config = dict(
    d_model=256,
    d_mlp=832,
    tie_embeddings=False,
    init_std_qkv=0.0246,
    optimizer='muon_variant',
    warmup_steps=139,
)
Each number is 500 + 50 x the weight over its row's rms, rounded and kept within 0 to 999. Layers, rows and columns count from 0. Numbers have three digits each. The size before them is the row's rms in percent of the matrix's.

# layer 4 attention output, 256x256, rms 0.196, rows 173-227, columns 0-255
107:485612533363553621516475448521526446445437515582513502531548430416445431487566525609430531410687527372477620468365486518556477460570558576501420471476409452577570551557531432470421579476573308496541441493412497408541574540465386421475457472452539520509535504524512512508567461503554353495495482563449486459534482505508517523481463446513521506488462464524467450493502493465550507525486473520494458463465523487506478528446454533472521499486498529523495535534554528457510490539529495454523538508522506498539528471529559529512523438469491568442538523525470462448537448494513501497499559477508436561528512517468487482514442481506501530427493462465530500494453537480410436459519512417513481518472562448497483501483393558534453578400547472517504475486500533431523564445526609
096:504483520470455545410569580479525484512560406435528542477456538505492535490448503490562415486541512522504581507462595445368523478478501464587556468478558557421501470423553572500545451625511487438526469512593506480545568505562602386468501519571482571530441480493423478413436471580490446443476516501435482488476518489464543432570528471461488467469424483498474509543569584526506492470535486440521479477432498523467491546469521480518592519522502550435514546505531499471468412444482509550526541513435490474507512460396578509498456442544514540437587458488561463523522500520458473508407554424471485539536520461543467456496540433459445472444464512505516518484516478486488605491456617401530632486499517520543393470534471448476526554427537519418609659500535605548469530462626403
092:494483494483402526496562583500462462443511400364538529476470466480486531453441428459483496520536509558498516591467529415428535539533556470613600466479479537519511531454559543523642490513524493522488554483496571542519574563512444434540599550400531483464573423525497549488580468510430485405552480446598447443566477546479545513526506466473552505504452476500486460490586484567486546449540531501528529512467497521479493461495501507436508456479483469515540454461511480468496500448520518543473479451463413541426417522536521434467527527453479516462457503487501474604531503467489505532415436522435577421551492479478452417542483551518500576468515490525500516470529411533549530471507633602394510456595469529645537559626391503441446521420628418504455534452471528605514454431522463
109:530393545410482434615512584663419553582522451481470497542503424580575475403410565416443658498423482616443585526586388492417340597462415487542489538478436480569397409527583605420588535312491573473534512391466559528506381514477441512539464521524498488455484559500569469432470562472468549576475548464554549487516519511513557511532499495516490529543466548490514512500451523488530503472516525485498443517467507525495505515455491451503545483531562479483485476513460549483520449517477427487505470533457526511509546542453507528534501479510518507482553481482459495462514501476498567546458534537478527506506510500473488515498488460441530483521559490487495488467506487477480509549539579433511563498474536511566582506469505526592562517589444507451486614495531535488518506481478444
098:403523508539464412446444559489550483460433465495464396428499429391556488582335491389492413548489553467498454554569585594415503414485540540514491557572548493572619416529416705508609505602483521451509470515437558499536509531532483499417500412480529482508568541544506536530506515601501486464536477526485548464452444540396513462561474494493607480523500490510499476530434528533451451527420515511482477486512455532515493450563491533476439468507492456551472473511514500558543493476536463488474454571510490517546483580473488480489511536490521421577508495536502507543423410465545539500443519560519513461565535457469506548507491487502500649452417581532521491436523480478467505516501529510452455541509513461496592539534439444575500528376565574524531470508500489558557536477582541
094:514624441467554497538407495521468399546507513453494455555517481594464398470611521551511486468536476389543564448505456563498465559584471489467508570523423468491413594586529403486441484539527443503453556559519464500452515487528502578545496439475434430516517512441491432461485507469528430541559517489489484564495511505442489512563505446580552575463554481500571514536503469513548499496521583531511500535499529555459410410485532470474451494449551556484506482529533479479475423504538515520533526457461496446488483549514486558469618505493500581473501488540484453522487524576525551470506520494442517504533556476451562549531434481494576542437539519498500420528442490548428409489547547454525519466409527524514521365530448619487408463509642450464590583615463577475370643593517466
093:604539476478450571460538506554458559526575523505463413382597404458549557617546520453583560644396391444538549542480542439447420546432501472496481538597615376623563482413356457504564465442339571464497555525475502510463574453469521419486517549470463428430473483443597501545522515481563477590493480470546510551450470509520473485560533492510471592482565490506509462450462490518513468488543509526520482569516409478493508444447551525426498505409474492502562494487407514456447495460498495459477464523483475536508467485528552510517494484485549537469444530591449489459492517490597480532496479461502532570445506530485494451532556545601523515496542433445498489467561474480423454563478454504568562475436503525436509498514559574432417549549496498500506518522485528511477479538501488
096:602542501516598531455490522487447515482594493359545556583494418505453534424553524466552456453292365466502478407466534522472471592497522412511641412453371504549544581446550416497510496562526696595581459526430484499490556545461514608464508502507477528541515461558495543522537498435526501579478468559534531469490460485485460560497532545562509458467523542546508415525496455483464521463559516469515499439587501524413473549458484519518466508496475463541468497496515560526502462541468488507513405505519428493483529517466540564523532455514526539485493525492552497524473484521476457432552512507490511530503589484491511482455506461557459416483537468526450481481454488501481487527536485471432469459487481379424481552545585472533471529579507509465502601568551495442414409424550438
095:509487457542509500438461457425525526473563617561507546485572500508480507578415394592566508486507475509537421472501555464509571405452526437328393474494535402468501555492370601634444443486518502485545536396552508433430453430513414450504496513501458453490486428438551404410483495452456502482459508531489469439510549465507469534419441519552531455500461505567560513565533448493457536496498485526464581495539498447468420504476557542452468492482511553475545515565492472535451525497527432531579493493562420621497539524506484521493475491538517471478494521471517564499467475495459462551462449473528461509464478492533498548553537481446481518587513542423525522501531404579469508470486580599543518627640521556492429481439467432492453504506437513387560478456457576554459486568512574
104:500493582610561611537485548448538494573512555552543558493592439489656532501532613421414485445426481509427377447387482503462560459504400462444461502376506383581513348458490501420565585526571581515507464478527567481528453484533555409481467553471580470489534561460441415425539382519413521495410485457524507504462488523510512503547506521442497484520518454466468447530498468507474572436532485507533483542506485463456535507486520465481482482492542547509537490490508441489561500529516502477422482545453563517543518464461520547593502497516528473494480472589505464584434448513486474473465501457538450499453565532487529467430492498446452558562534490412527517528553549494467534497448529510509432490468521500496420529554621567457647543413455440444469490523469498498527587515538554
113:537560352496553480488495423485539485484598491620506436564503566419446503597494380558636344620610454427681499446497515515628494442505564383484398487536446530410598536487398477605442368675389413503562542556588499530456550512392454482504476540481491458509525493507486516456525506519560543508492531460507449504452540457448487498425479458497511466513510533553470465549492486508502489485464471479500530497482473503472484518548414455450514503504516504515491517473453508425545426497481544504548540515438546483493497522497451534488556469506541505491489475520490489498556497553515476471559508520530448510518603422517448489549602438445525505493519482480546504528500516475499517513472499446496481494529522425536439545545522419532507508535487507515492504515455548421549514475497515
104:373527497546497605446533595472445418418656458485489518472533529392483463484528407511484485538585598478517512529380552437389533555601588356578521543410524495450611512521542448570505548505455451494461551445523578622438483418492496454575507441585454455515529444501548524576467462422530475511414479477569503462445506570493490550507531577474467540525490564451468477498478515492516465550510472459494456498523506532485519495514554496506489463464452526502445534493469477459566494470501414441568469537466507516516532532554550445566504472466494474497455531473522450546500482481527518501489483466461525481543554475512490491524551440447531476436460504542572544539529463413499576597464522486525514420502442408506537483525541463652561508549586627577492459431467512523569468427460556
104:448507623465556485551529461508605467489565487390573586325473512475517522572530585453561426611574558488373543434463427471590536396567502448524603384420669514503519414485420474381612421580392401525412505473561463444498469439486516452486443458468567475466476481410515553472471476504471493498495562464543446546529533518495537457519544460533554535486523524545530531515561472497464476454558472480479486435493504496519505456489517551498521526564492507500495480532566493493468484443557509505450532562510407521520467418503490447489515564424486457463414454569496479479429495564524488550487511504484550466509503534439460510404465510496474507488527463496496532441526498587493460580552470516476495405535474452514528465562550495496435514443505460519446535441515436555435526526455495
092:444533498475551455486543506625524543556541512602500578519547531475486538496571438423525524495444554480466514430538512450505375512478464444449379453436507400493551490523516421532564454497486573493524484435480447505539440597505475549478490408509503511571452446425536464504487481473483465480455464513518519536525561526494491506489447497509518483473450440515514556442418438544411583483505457481494548488548507494547569466455437514498493509496494491549501479488545584521524606438547441584476553576471470403500494488481556432464561500489500515433500460516509511472484574478544540530518584464476413512549460432502528559410521430450530499501485584406480463476409507525494546526482497529526535630472497551464524527494642485565496398570435496340603578571631627553520484393505565
096:518377497491422447424460487582587517350544494419578481533411505450482375494550592548467403441455532608507535588563600504470457396470639506466554395563494595472546486641500428371506532612576562628516560576541467529466473479582516536517446543440520507555506471540473510498406530556500447484450442508447492482481432560488513471465602521513577477425486493582504489503496465530537490552504432562557491546508492466540524528471518498518524475464483499499439498555461454489460504524492476499504505458507516432501444493532463452456436513524482604564538524498481533484484494510467515507530471519515513436522539498433421555503472492480477514467439509516448525481511454494524519498535511491447570517551472498559604575443467558444438554498587519447519505427588483578423512551476482
092:582479465528407446588483476519584522538408597533436446503584571650501569490493527514413459544559439516516416538505400488585478357469443634393457597563500418432304505444530540454510535528472466535490529520481507540491485532503475456454505524463522491532570483544481490527475529542481476468411470470527564425407481461498501518471507515522547496543481484484499484484520555492518539441518464537565518468513486472571551470510505519525564467500502498428546528520439558499539469476472471550465454428571524561447573506513526534549556363525551510533565443426530575415466514419592590464472441525560458565431449506502485503437518425495538456518525457510581465499557530497514509475465515523513541536479509585460504513472485488519618470534464427613570436504523426453484511486583514
107:405488371483584446635546583460481543587642569473498479516506462530456415370622474547429528521492570545599504402550352441442544530423418361438536489495519510544464535549626332559481607435474513581502458517471473443500437525498520503545514487468453550498554498517484523405495524393532491574527481510540513541500469619538563457482512453505532541406463490508494536513499499502502506514508462497509526463498504484537440508531519457460491496521540503497527495543484539515568518449488535503485501498478493577397447469584527482506493523554527505526489542555467458465490458453525514506505510461489533504482514485504473395518467517529508496481555469485538578492511525582476492485498548483511598499471437483502502517643548635529533503538500501514460562423467534527398567567546504
097:538440521488391527398510555542500426550480488574580453390555482544457461461528627427562464572554465570465524592461603471455434485554461507528461476499626466491434573554520449390582455510403483445560528500465570586507548542514564559564498481560448514457489470484568552462523488507511452462524422500597531517481512465450476419492484494446433472557543551556541536491515554440467481499548497468497571459487504508481504504497563519520464582492469471545484523520498433481510523488492471545451556465557581531504527532504473400437466476513518499491476488475575529545460482462487486508523468480527504535402438496408489456571533551500517537409442551465529546530504512422495519523463485518513500473425491582442628495568478463404517409470566576413511522521333406358522410522477550
103:485398540412416555333490487394556475474546485424670521576525583445429474553439418469535496549448527570432546607438675524483620431554520413540570344449424498420533557538424544588540442508461544523476470400425536415526472502421557526548398448487554541575488502499460451602527493417548518499520506491593517484529481495467518476493511489559452430456488506489526514542480463525506450461460539510502466478478557468530537481463470533424520494504494506518494556440531593529525521488461498457490520467539531493490454496486506531582537421497553478467454506473451405465493487469565488522524477501493456524487508497527502486520516526467505473450547533475451465532548530466493527511556539508433478600528500484440479615517449507411596492535563503422463539483500478533462527464519436
095:621452472381508512386414520433538532409515362517467549536557452553405487364571440485505508532576388555540610513457616613471551483480573468616496531403434413573487597525608437572494476500451409501510464540535504534556505582529511508615419458503491540588483481466467514491455504536577517473484480477441421534459548543515503511497448530544571526500428457570507579540489522536509501535454455489500492486445426561484525497497541523494498511501514500520534475468530519493424479512479494500510498477494547559472459464435446565487519565467439420455506503583540463505481498546512439543470529465524444423476472501513534584570483478510538519491568470497478466521445580499491468531581582468511391627484555524517371423454508487545557487487526504539527561489491522493525540508505422
089:483506455513546502523549559442561442499514486518489521602536453448643590605430480468450603500495485483502458500490453445448578459592475496515476475445348425564614341411411582536539532417490485642413535558504549474501486507498409505452556473524457516530521484516449534599499437508544510495420582516453433442462431523562509490546516528514519469514516460436451528522448475562478469538397499486481553457486476500455526481556438511545484532567437448556503488483518427542517523518495480524472661479498502574518456511495498478480456567487511432514457447423511471482520446553489574528466538506484412461532514525504509487515450504497548448455527542452518538513477490483507528516422493500443461611550445506482570474462492561475524410582475465551654464448462463445453534544397559
095:392579442507391520458526546396555551512482495554557488489597514559477602485460490534578481632425596424570494600463497465445628438459499535530470397495495385505447529375537478489501432518364601499439497503599581481521500465522480468466472539481508448529541495461505452431541530470536460466532488524475464511521522450563491439531554525414556484514491465458485478557466543601492457519503510522515455546490457490549522526468535505484456567490535437475496476481456474445387506555540492429548497516509450504517457420498540532514559624472497546571564501529566616546524466503545404379449468485509534516592519479420459513467504507510490513463478456561509440481471510526477466508503597494494546445496438469497574450467604480506570560494600487512401476534441575561428507507468534
104:585397512544402419397520421496364613468444461499580535529542439692426527401497468510430457545515432623507468600579591487586493612407530535541501435398418426555282600507574459553477565496461459554552503481523462530462519531445526471490515442547494546508577485509487556512410588549464584529526432447457463516497495458548516460555526472485519485484487477579492441529501492493500530524485486540549513480468479518482483475459528577480448514473521536508479505498524492437503481475488503484477490504530512519518500434544576482434483566540513525482545526564500507494487446472510491481443475487525519455503506564560521545474533501531449468479515458464507562497501430523403517466473439502576449540496424444523494404454540466508447557549544533530486519491493554515452522512629564
088:499541610479483387549558539484551433464450379498499498479361507420402436583523413594530526457498491451352512511638445426453545431605544549591486501510551663504555612559463479574428473460524463545611401519539497494545507455471582376472529526522522575556471498500561508516496587514461563519491477526488452474462538556609496435507488490505535467458478488507513507527496469491507480543497500443523526478479445481434438488466514523414539568569484413435488537507570502526489536503486513539519510495493574560555491457490518513538589497478475498519502481484489453486458461471511478485507446566522498490480495498519525502502481485466555541473495481447427470578520505552612450534565445514479504529497513486550473470527509518614606465469471445545510565533388552482502375534511385
097:580485391402548580339516514459509508414543585444487492494500543570536434529537557509565391543464426525599628480428690505477532494469526449443566551489503475442430463590482468442469440638486523465554496434491588471391504484626456472522498470503467467451542527476497472525525544496524467511571466573477492531497550468441486453494495564465399467515581453438548535523460434480474504518507559481497471506480585475473479561535573501495511490450563492460514549498472506514530466511515529438508533531491563397556444485467470437462383470482517441589523500517588470580483500535471517515536518487555533561466525537463491503512535497528583467507484477504585502489558490515504516544542477457472461468475591451491506510465480407414517439556499545353523425541488450447518412421473477
107:616549516488440439541539562528445596383483589475397505400587454573502551433522422481436539497334396396472513563569440433431476550416640546412530608515593424545384504448545471589520535426495661444505468441465402441540626480567493491505499492493578541507531560457426504506505539494580520607501487465515499556502467445516435488460501544509507503480458498482498528527453460448446491504523492502492554461509481480622514549448497500511527518523495535455524500573430462469468475452539460469456476494473519478512422509506488495526533451530458521499583516569445516521479492462488488434535457514549533545508521481547503484452489493440438510454525499493527469534462461492492480539459425565477488463479486543483506603521396566408515555507430489544494448515529536488464472473456583
088:444467508433456476419539452495476503510580467438480522471462477537441427490475396439507400525520560490467585523492595422561454511484533402470590551426522547498464529585503519638575486589456501485459433493490561552520596487414529541557489474557513474584567484509549472522527520413451458488433548538499413518475531505520541478540515529443500491491507539478455524465418501515573494531494392481491465498550407471546469434481532552528460474434505458553463514451513551504530530574489485571454440529504553520501503492484452410536418555578403554478550405491523515545501556399501499504576522592547493445464491480487527503485535453459566535461518539395484514426445497574474436550580447466509376530461561421597413373407457546509512499538548489419560420523523580454403502530513534
087:561448567343557455456553425597543448530437520492435441555501444519647570523537546506470499417565451558436660419520533411572392475526486542499497523571467492563466328460526508423498504514532476506502546468517549520523493567557591560451509480518443542437475505430544442391500453506513508532508496494563483494487487542470480480534498389587548550471538519499483486560475464537524483522489456472528479504453449443540462345447598539516545491539547498529518472508539524402548467518452564488514483497479547536501425608538474434453492515508483483471548535584533435474488491500461514498511533521435480574535431556518437399467493517477531454487479520551527501461461440604468527497500486520508630508476454507470455514554577466486555507590527505437441502461553608508429562463544499
087:537550459461504552518574498480465474407516475525502472455484464550507609553464429477570470469506428438521512490454489451509527520541571494518478498500594466541464497392418512564537411506509479573465415517416482466604518540425597442455594463491409507527532560493546553457441512530517490447522494601467543540534485517542549533537580585542599533515487521432543474470540506538528469457494498481560548415520542446493505502468494466376539528507558605470498525533470563458535541530523508509630478508577554528553544511540588522470623520496565424379548496437540523370484542497531475488453519462513555516519527465542536526462608465467414466514550501501554406512535498479485569521576525464563423439591533401473510428529500385665557514520486495508494498571440524544486438486496547
089:496515397450353425513446558424443580382511577571451507470540545440498534534393498537459650437542500499616512615561477593432583586411602498423426558477549471433562534400427600493437577343573479464532539545490540516473565458479442491526534550538538530446534534520490512526520552510559452557449542454466562550374476550506410601492482499438437544490546465486440515464520471420497476495477513414459484462535483494466517510484496458460509548494496475427522511464421515569512500497493487434473555453498517558453504465402507475484481480538551511518497547507489415536426485467488556486478503469459543444487464502529473436556552525521505460539486500497472512558453524547470509416475569471543497508523612507468485496498446481462534455516418495439483565509475482411485515529581548
102:558485509528507440584445466683484482347494412539614468505590362491549496467568529358525502571445480530496462442586453546490296503526620534591483362550467388677528441539517442451626512522458593489500533514541544443578474501553462483473465450491437445567488530456489480512529518446570550518535502521397505446572517517466473456540529505569560482576454516436487515500477503476532442517488538534471469495517552547446472526444549501511434461503538491473522475460494477511483474528451487482543536496468504467472495499453446472517522533501469473537528472574560455512512493504499563494497508545449489416466487510453514499503587536526508517496581508468495503539451558535515563480491500485484563453616526484457551547423542448559520489452467435429519542473468454504499480546523499
118:525552494554536608498457455371508628419392579533445501680549490430522340409655485410481547581447486470489421484354479537544658502390561627420490550541313460497551486657636335547612523426406538496530518502514524454478467463454426562538471502473573548505494496462453494482503460476505487540479500505471526508515521537500502564378477469510511451492485552515508513479528512513463489449473511459549456486488481465495517520529522535529482530517448501480528517538503501548500494510488437530518429534449510528536464470457491501510546504441457546495540472459443513494506466486475536512534516486530515472502505543543500478494479491539516481460490467509559475465458482516493488496498525456534508541534474508490496502470463455511435443502460480513461449507506461476463513536507420
107:470486437439413572439656508494630532502590498415494555537379659590519511469578537515454439573475531519577572587398519345468507385465493433500609519438468654326392484503523423454483518581454498514496528580483501527515499545515489481418557493502483533400431488505493502425498484445538452533404499474473495515492485489551528529516512496518450484518522476498493499443532512441542493493439457488434474547483527480474435520518565462491467446499537496497520456464526553470551445540477427488489503568458519466529484528472478470527505537538432498505556486574519449514487520483459477482473531496413481487467495577588451514491563476508447523506487503469461518493509476511485557499525558429561596527547515485479468508445626562577529543535564523466496545476505406484447447479501612
108:531482525605520487474516665529461452445499486463580592574335491480453598422504533364646594420483464539496388464486522490343472524571560491502589414412429663535513542405622484482654399417580554486547521486459482500456447505512445540516565493476479494468554508441494463528463496531578521521493473524488497495482497531425535535451475484531480485505476474587550493540489507462451438511549559446468544448462478479600480465525502488457503517503487553473492489471436505567553476517495496443504592413501544536480525473522488461415480512510504490506483524524481470503467423538446489511486489469548557545538439440500528464525463512393552438470461517525526525492488479492490411495494541496525423447454468519551467498508472450496569486543541465524438548502517502547572471568559521
108:580536550589547632394493596418465489510490489276482472556418601578454361474513584498497469498530434471451380449404599567421599470524493510491793539534456572381439538620501443431540517532544449471519486439515491491456537483524435425545520529455487522523572444430539488429485487506471479463544471572504499459496533530512514550551498455495502489475510431520508535434507489436511491510488544512477481526480513483515497447505485531487507503579522463496495500529477484537443526476512505477469517511499485495461485374523542499507489511564520488479464508438461503512470456497522489499524520456482481451473538489511525497539545460526542476478449489454524516495525495485563503509489476450538578561580533591466527482469418409526503473531489500546556505425525390457507474516468497
093:441557571435551393617588491542379480499407549460431546461559397556469599472503451546519513424472536469398571450605360431516461650471499608460562534497553437639481529368504469531435495481560489516574496402538567502471535516551598572469448512525521456519528450491536497451471515483565466497493468607557541515539572438552475493473529500542450515527530541564501459488533545533511463456588526523510469438478489421503557541454499503514530544478580489489480417486464533514525524493510489506565478478527502553528515431529437542498526467507476507469478471505505414465484554534551464479467502472489487449529517538557510473535480546546523476504464469480450425496518564539481480497538495561612446514523393503481475487527427522482533450574620630485474582575545504408510437527534514
093:569551525535429506439498499541552475517627516531655503536487470431549566549499416613505551578512432473488458613483550485499417421522445358528483396503472492509588482449414513570374508429405454534487495484406563478530421577525593533485383524449572513489477523393501572532542502468520478529463522568610482525523458496504539467446533552633500445505516569461552494412428491437503508465547552555512527457516446522455472522518454534399471485505512465529534474510493489523504507501500530432467465494503487563504410556581490512471616483508487444529583451468458614523569532481534508555435533520485524533482519515420555504518472505530529511557493502567521444459515511497579502492509540451456431450517481561457559427534539453467524448562409485458419526514448474549485520430439459
099:591461386551545503594478499523552494439385573542436483571475435674568595460497445584495519530588400530652459480506428515475425468481596606488439594480423553533329444416515488562401552442457416488520534471475522472479450479432528515608549343497481498512487522465488457469560468530549451578462514437468487462478493444499493564513481498555484476490483493507474551507492538539502475451454523508480428534527480518483522445470468483526518443451516506515501532461481511408489512561508516496463448509511479453447530541502482516567521462428570512468435494454486523538538545502477568496496536471460554551519502515484500478529437528471574481430425458518444468479474480444468558516469482520473523455481546496570535519522495559463519522545639561618482584582567552469611510495490536
099:496556425496541374456572567396496511437517513536495440552530513532539411451478643534435446547524495471575495474617547408413625529499536489482473509533404433494486457586575519386482556518451434562469426488470607466517514468478452543456490552503460539496466510500568520575390592439504507530514563561505508431472537488496491506549544497496456552484512517530534527477491455486474528480517556485482521477535495544494480492454530549400507508475521546504499544503552488519515484522512444497573540539636487429537551407498542555508463469494582521482485504495504436515546536559508475549566536426568516522552549516495474544534559564513530534490527529528545494580441460429521437593466376459632418489567506492488534576408484415419540412457506505503415549562414516579537487544408581
102:499501558483499482688428493621495518422472555552551521590476410664530434483499569528487512439545496466423527495520299608543389549495618514453463441478392510600320482539545505494473486519543450487505492458522480489533539483514557551585454608489457496456535496448548487428501511413418514418515434475482455575545537507504492477497452497567539469450514466518506441485494509559506442480527530509534486524545508465496482516462439561511462510467545498456510570497450473479541485489499520498527437547508489525557551506457521486492506516434522453567450463407519546498480495547513486459437522493599557537415462487500549511509516479518500548519416506430555583529560529494508525433481585526464462438583583541496441497542485481510494445444518416489557502404561530474510486384507488
111:506495489394512526476575512582468455494552426522556573556484314479510443341580508512490635392441494501540598456425550429544394531522519416549470430445426546691525480550683419496482508361594580514559507519560478462472524492503513468541501459553525397498529447535532495513559517508511457455523493548494505517483570512530506490500438484488489546528533573510486468519468492478500561481549452485453565511509500549510477482475477543505496540538485480417439497517462525494502475432495554557508519448507490516524483525489450472450504509459540520494517558496488521434472467540541481500494562532502488543412435560461529398478503444469408465503515477512481506505486524453427512499465481554371477524456572509511547488613478420565546564562411495499538527495487532406561577462508503
103:552546639534615501497504431546517453470589563446486488565513410453585574590470483449442581438493435418352472422499526535572478453580551420439544510552460444631519341458391512538552543435527522523517614490537419595544543477580449518486446441431441582504541500545459487537518510536465457601515472452451467509470466501510484538496511445503506518517426453439440498530507485603462477550495459462522539523442472533553507466489484456549522497523504553540480499492525463481419520497506494512466483501540466543501530484492558514540455478522481501464491525496492472539439507479523471534533467512545478484532461438518463463496506450542411554486502474575451531548529510557512548502591471446447507510632537458673408499486471553549511532487480482563439550436615477564553558513452402
102:372469560474539538496530526533477522471425410598586571557441510544364566556419592540458403570516614515451509464464526461430507501501491578575383426439476532484431648428411549394487529638428465544505463567489401495499519541515557467457447501423497526432518443552517532552517464495557454568449461573535508519459495452471482485448496543483606528498449443483439447443517475560440447538506503492562555483501489517513500529495489532515474483466489522544452480539508435489447540494453481440488504477464514477507496513524477517508472530503537454554544480530524492549545531530485518564453568559565534510441493428497521556433536446538465461604563494453517430475453499503501526418527571507401420400458596538564501494434543442515512483522384413559580467591529521537501486440533506
096:444488477574425493526409503362509507421442444535516617518445470593533498564574466346479417357470559503516402579521461609468663437497556561563490503360463561506374441503408429518708480547654509456495484467491454512478456474565526517507457493555535547564497524505511548509482456603554534539553539480552501527475546530526543474429519541504503464451394561508521503496452443442456566517464526448451443553465545506494536465498438429481543495530485517492540537527512512548550496536512558453508517538497476479551484474530422525549489526459467505488459484481483460490513481508523503451495514455505566410578515564503545498449484535453523523460450499513409541565484461522516448513524504506558474463544502484463536545441494550483516457441478581462474565520474535569463501514459470
100:550551561519572433349363497450435577515378521587545426538550542456498518518382578568506525465450444446408456427568668651477553575387476604487390477582483433446555479474491638438438445505532543429485536525539532460502540518443521513422573498531503529465384491522474553451437571499611481448561543525520544440514521501551501491508488474524584438504507501599528535511507431428529456479515471481490499528497545499463480469555462579474440377508487434517485507479488472508499496548438426462524447545503540533496434522493512477527490516590417429475481531520431518553488550466439439487497421487519473526480512509467530531499471522545534461501500505499485557442493544467493511483539542596507495505530544475413490467458467488463495483545521585439458481479513485516484480510435448
095:458415540489431508559517486585542470532652551515491396543524514394554507392560388528388580509506537564475543589462442496529370478499512328475455527592448505492621449443630423641448609453486490519435498477522446456541425523465522545507491522514473537495505452514509480489552521572486456509503546516504491490523516518519474481463509503532536566507535490475488510454502525527446524449543559480550533481507536468479492547510477548493437511510511444571541542527572476472429587492480530486542509419515471410551522513498537581487460579526566546499577445418484459402552519494453570571488492504512524486463455474445552556473540505528449497432477551499552480473499563474552516463536583482426530489506518502552592451456512411482485514502467572416543456517568634538520473377465472
103:476705619553503534577535484587538442547386511455552426452451498436548513484439565545395587468485559286375459483444418457514411495556473607479549390594537574538558442488550556462450645413503522529477476473474467479518534483483494471529534510556461510485452493486576465477504541461504441414436475524545462484449502497523546523474477490502474421480510530444547500459496506502449466470504513465486471476525413513549560479501510581454475502518565441489502530467392487464584549444453479478569501617523513516535529490468498439441489430466470497514355519510508628551483409529497484502496459471494509479461515522521557475501503487465542466499489453491501498404518496498542462453537501512499491548523560488518425533480478474436538465512533544475462500493607507475586485529539450
105:500564484449525479466548487444625559515591391437521594414460488389399502544437417421547570404490494448501540490483509442509567365454526445639599473358550544507592587494468545553574467396581477385522536448442508597534513523476451458541453544499531497486546464504530542438507498480506447393581479509526459519451451502533586401547522457476505518535535507568494480483595476521529427543506518521525471533480537515538441480496390493523496497407540490524537505532506489543498426472491524534476532495466473497498528606515502537487513467509499524498487464570434539463528532554552520462434517522460486497420480533512543492451449511519510490517510488591475522581390457494457499523557528466510447484519576496496557428453565516490479388595507450552379552481497604520474544486510466
098:502572525551517583299520527454507448510502545523678510496523440561449544492434462588483513366501508460480450467440694484473557462541505499411477344442523457547452574471491600571399557501643529543552503540518586526606479480490446494489483498506544428500484561432579494503522494505476458545549508505493503475544434504504523533532503484416544505555487523467558480547494503482492443536479522453520505562482505505468480512490510468466490429504453526505499437444538516490476485530502487451506467502460595471491499512412456530523531464549418561490509531531448489512546471480501509558486501512505513479460530504467531555449599498473510501505489505508502542540503558515511518517494516444564473590411484456635427503470655476515484499491582577442419509553419457564502466494574371
107:639423416503455466579500427608526523474387519510466452445554493619452528457419568579485495467506378589593460545539393482589368442468505619481481565558543466525363547485567597455397510485527527556469576500498461600483535587533546520464483509511562465509439497465521455563539532447500430618474513426501491515421518507429502446488506462522515431429412500530478529487461508452471462452496466498474542472534527524469470520521480546520407470484466480450471445526465541521459506491465463434505518520511456538559543490523508533493415572539487514502599533515455583442544515426492587509476526447482520532515481517489484427502560550508474461566533439525547521494533459466435518501452492597499429433466490521517514545463481397447514566493422479485417433490507431516521499434532617
097:584468456392460550418400519427502602485412404455514507560550477467551507469518543625426580470372419504503624520476570600453507518389534578645546513493461432494498429518488475489354582412547668463474551515465568422561481496491543520463513481439534559428481471540492531552504551490431514401509429391465507473570510558489469512521468503548471464466523446525580455439482510475460547487445446440531530553495508561522490507511513523485481519486492511526444512466438511492501524553519466505480489462506571540428510548479458509451450543511538495494488528437470526484511508529558423537550513449564506531420489375496480492461452505478494527503474530528543421454581555515451426477499457529534518489395544458582473517526544516508451532502495503378552542561556486429448483575513513
102:534520609462520482446531441616516432325361471416470470536584539549504560517567478474641568466513492479417554466529544355535377456558646690549563541542470399462480510467485459534517350427571510494430477502489487449464402544517543560461523542506443477511581536561549471544469470523528501490490526488540563543505477534494491476443540536516539503538456536501503471486421507476502449498476460501508448509422486498505585455526489497503553518517455493551488434561471506528518514445555475512473472580545592458464502500518514521518580517465506507541491451487434488476520507517571436488491500469527478554464551474474511484486552488452531486428474581478564518446461539487518500482504428462564483455452524498540527574537553394457575445606560509452530438547484499538499528582542576
104:532524521512538569575464518683476463472597436391427383551524523449587344624558485515587495522608436465473498439440415551544322561563505369559622542661473489499504392653379420560481422534472396478518531535461418475476550479537502503541460535486505505506462498408542559475478522529501524532509409545438581495524501466474505518520441452509498513537546498475553483482434505500487517528546493493490507535492520522525501534544433504554539492513491539553501490537515481558506443452464550515524545498417480540482440538473432505499483560469527517434474510471414476519486446497499550470504510459499497471523433534518487421479513533486441453488503474476511465495481499548487474494541569483554462432437479543538470516555479534532488514543558493513508512577513447545400492541471507
103:605459537406431579623541576517536450377531543464471512387542539370434510437393586550559593568443395573442577578441360418438494453546601425406556509454580402442618556503550609398427418380436551489522561407484540490543536547517510569515472442465491501511476544462511524483566543455492472539554469541507555474554470510542548487506484556542438438487536492512540463514458455512490457503457538490486483591512474504471519524490527493480548539453536532481527542488469510493538462440505497500512507526513502505502531479380504536495504411512458528404450507520515444464487475576491444533550505505458586472484454485490551498524472514472489511421523534458533473448483514548496524534536476482524542423556512540532535508500490530489548446537601496444558557524581560486463443472455493
094:513479397481419450450525510578500495538423422548454396449603425581593436515499432583470534539428478512597470624524543512482477486513437574578445561630577404579421356550509527565474507485502548445501454493492420478510504423522518481476483541529464596449487527516541534595503398514444423450526488532495508536584488433543496512393509519435442478537442508425465462439482506583501476512524516531474549541487529468502534488498477519576546485519505560402522533550512528520503482501541490525527533407463513506405537492518529599499457532418581509474525427448434478465526558659514435558495506522537501445478531486470458544497439471496452518532492492518500455509539518508501549526471585547477570448620531464501497531483482594532502436500424495536461486488566444508550562427388525